config.toml
n_layer = 15
d_model = 96
n_head = 3
n_kv_head = 1
head_dim = 32
d_mlp = 256
vocab_size = 1467
activation = "swiglu"
norm = "rmsnorm"
norm_place = "pre"
norm_eps = 1e-05
positions = "rope"
rope_base = 10000.0
rope_fraction = 1.0
qk_norm = true
attn_scale = 0.177
bias = "none"
tie_embeddings = false
parallel_block = false
init = "normal"
init_std_qkv = 0.056
init_std_o = 0.0
init_std_up = 0.056
init_std_down = 0.0
optimizer = "laprop"
lr = 0.00297
beta1 = 0.9
beta2 = 0.98
weight_decay = 0.084
lr_head = 0.0077
warmup_steps = 515
schedule = "wsd"
decay_fraction = 0.559
decay_shape = "exp"
final_lr_fraction = 0.02
batch_tokens = 16384
seq_len = 256
doc_mask = true
train_tokens = 106500000
steps = 6501
dataset = "wikipedia_en"
Each number is 128 + 32 x the weight over its row's rms, rounded and kept within 0 to 255. Layers, rows and columns count from 0. Numbers have three digits each. The size before them is the row's rms in percent of the matrix's.

# layer 4 MLP down, 96x256, rms 0.0689, rows 0-95, columns 64-95
085:146207150142133121223102183109132083134157147120164095116139112109116132122144126110111103131089
094:118188103122123137090098180128092147157094103135107183146118116183115121136139138081144173204123
104:125071096133127140173081140109139090099107203117132161185125130145116156115151125085163121101100
079:118103096142123135133148128184104147145114093125108118134130131133125160100109136103112031124147
070:120155170148068131189079080147083133113120181146159168146122117114124136137111182140114059089124
101:118165142067100123142076180123088000110112172134160123140130142152145052106146088092136105146133
088:113151137141128124160153129141149218135157153121204094171122124073138091150137138126152103191156
088:096177078136131126077114132154152116033109157126114151124137158123134152119124113122122125138124
101:142106107138198133121127142153134141094162096132130122120136099089127114133104083174143180165165
244:175185189139144122121111166144123106136115152125138150179131117146121148123139115120132097082132
093:180128142115159124031141116102126138077147080133129146120122169126141165131147131115130147193117
077:101120080130120117112171116148131077140128093124117136174133102125155106122145149174118151116155
082:065131140121161115124120186082126164208117140122098155142130115150152109117117137092152152115180
084:153105142135150133171167093174142111146128126125207159098130109112128098128147111144173166171170
084:149110103148170125094149161171129152090117067119095081111133168117114083111115133101153156106109
126:166152121109155124131074172149133081169118104130144128140131109132119188123135138148125111066158
074:179112092103130143101059223110122132137131078125116116135142133065123168145129130028179113093136
091:149160146148095137152067166139133135186098132137082169208136156140127135120143132089107121072120
084:088058122142098119149164124152149108080141144143155176125126137133140060101106161132136133130132
091:192087117142130133099073092123113090200130102139070146210133113180138153131151122157121157080141
116:122119126139123119156150072127149115114142136130177107100133097088134116112129116156139114140119
093:125149082160141147179148111097121149171147158131187114167126134111147192137135142149101112141137
091:052122117089093134159145175092127148219121118141152082151126116137110126179123131120127170122106
071:068131126148147125151116128114114137009164129134191151075147112116113099127150120071073108147117
095:069096140101139122171133094139113105107156117131156136055127134049151119158151149160134075118123
082:124149138123167117155219212136141152201129172129154131221122117151124154155154086155102146073153
081:187135124142115119112102074124153102161096136136141167170133117166107112107139131124101127160115
089:160094127082132142076123098140151131098105133140205087112126151124138120109142126219085093115148
093:118207118152117142115085174145121132099157169143154153034134111131078107152141142161136152191137
075:069125148186145127167116188122117092155111154129178138113118140103147047124157129121110149148132
080:113107111151119131093127095129142096159122110120140057171123139127140173100117119133105159077119
081:135121070106147130080152070133126121115136099119150134152121120130137165140131114134114139116149
104:107102130145155136080176063121133148068117139118143110089127102115129114124141129149114111214134
087:229109144089066124149159100125149204104124129122145135139120146108139124127143119105139162127104
083:138115140117170140083127214167097135092124123133081143208119165185127167096131173107095156100128
096:178076126117110149146153000098115162083142143126099086095131154164129133123121160175130105098158
096:109148135169131140151130099128128087168122138124111098148127126124127123115143142077077114139152
100:114123141124142147131192094142116137135140142134131051058133133090119090094108129106072123185159
139:103177125166140134140095190115134115135139161127121140179125120174135135123138138123121104039148
089:149194163097107139134138026162144140150146081132066142096133112131129116126113121153140086137112
087:192128124141168156105113141106100139191063137133075101229126135118121160115152161129101148088121
096:144104139136156138129141098115115126048103118137134090140145136105108062107091159178122093133112
099:174125122143190114176170152111148137150141151117112115172128126140132106121132133053168185103135
080:205054155094092133143130129130171120108148170115107083171130138222116109137145144135104161103134
112:176029124108135133160132066110103118098132102134153101117132122092092089109113117133103138179108
083:080130115087135162143167151146139129124128102118117110143123109168131055106156089182173212099107
124:098183158142106145170107248154147128118139151128053145138125127138137174155115154085138097102128
096:079046112123133141170208061103101134170149118118123097109123109078133145137129154155091141105144
088:065126127154139121099095128156169143130132144121141183124126123122121094116126118096043135152103
084:146079099115122153151155067141145103139158120143196107125125120141131150140111126161147151218111
089:143185101101085147094107104124115150109129119126112169139123142188107128113177149136147149099122
088:159142177124106128122089114149125129169147148118142129116133109119109124099155172089122136139104
098:111103104099164128102119194127112135153114120120133142155139131182111199101139146091136138124183
120:118140115118117134100214119141122255092134105139172128084123135112116129127110155120114105179137
096:131067147093109141113134106143125155133134075118191183016136149088118125136125137109140115160132
096:165143077097099127113152197126140187107120120110144108094135115151117088142154104174163147146141
077:124115141135164112128147173163110140099113089120132166160138118138097076096155119055128156100109
124:098116119136117121149101054123122121033148107127079157058133153115133110113140161138153122203143
107:132117123130157128093136115114139136134136088133130133072129128139139098130125113132117130158109
083:193104130112180133178105125113148147155118178122113149061141157103133148125170130103077137084144
112:129148087140128137185113185155129090215102150129138137146132148163107172131132130103144119123165
079:058162103124183142155144155124142174134145079138144139130114139132139130148142169128138120107144
088:139124108131176102176126158107135125160150071120126063114133122168138153118109126174118065143114
082:173132121130146146151123127134147142137127120121107099105142113098142094114148173058096145128146
239:157112105109136123082154091157122106065165077137141152085120132101133072119129114162138158170100
092:133082112056136150079215085140105186118136080139140172069130143112127165145109172149118135161146
105:089113122128111122097196064131150130099120088122127153134125091121129075122131113166098110220118
095:073167186068157130188122068135118116170143149132228152125136144115105152151129169127175142149165
103:127119126117155147140140034137104156042112146122183144075124125046121092126144130138165138177135
098:115136140110123122126177092130151139128146129109117137126124140101136174118139126161116175210069
088:141074118116090149106099024151144144106133121137153047118123137156110095118136135171128129136173
089:131206119103140120125188189107123191042112145130163136090123125113112142137111163144163089159142
098:062155143170121131111130137106147086142118121124048136194115110153145097120112111159091097155157
085:092104186141095111131147090072137166122106164144057143039142129140121139120114130124107107218141
086:185144098117126139137120146136129149131117104133149118112123110125107119094136102172153099106130
097:149000113119119128168184091128165148089127145135106060101139114080134122150124139154114103126121
091:093123144136144121162169150144108153122152149131099146041134141171126131141109125088147128114133
097:100109116174120140150063128145137094190098167115115105177126091144120115102152147093123124092115
091:155073155144092089121165046126095087074149166115132149168118139142130138129137161123097164117099
085:150086091198114102127096105159110141152127175114116155182138137090109091111134157116130118027155
103:071117127113142116168143148122130172154130154148050103119139138195147129123117127136120112199146
085:101093125132111126138174091163140168076125143133120130097127086075113078123125103171155186142137
106:188113132146111141130127117110122137125096158136153127210129117163129153147126138138131152056140
083:139133153111067118166118136097145078072108142142185070134115109102141176157117097144143110098125
106:169073108098155124053220069105106149085145079139143129067141133154142108120132148124136153193126
084:200140109114104131083153064183140115057126102121172150067115132105094157111120131128160082136079
094:153116166077156132158116127094132080165120119115136160154128125114147094140109113092113093104150
156:082080102124134121101218111140132186140163116123164124099119116107113101142128128116132135193125
102:220126145084129114176128154121108085000145131158190127067122142088148062135133107131126132167135
084:156167153122180124110167139158099156148106109119132187115132125105114122135116129163188172154157
086:056106145124133132201109151076136151106126125139219134093139136099124109165146129097090144165106
097:153142118087150132078162123118126069134140106137174166098138133172135122122133085183138168094108
082:133173123123131124114125218143121157130120095125110159087139117126122170093128146057169105100137
130:084068156120126135216154193175122255139148102136162123088125142157126101147122127138128124123103
098:125195125150128135138139131142129142210129141134095087195129109111102126110128134142142081122170
083:088212107147090122129150121152132115137162126137144182110132107193132147126093145189138101075150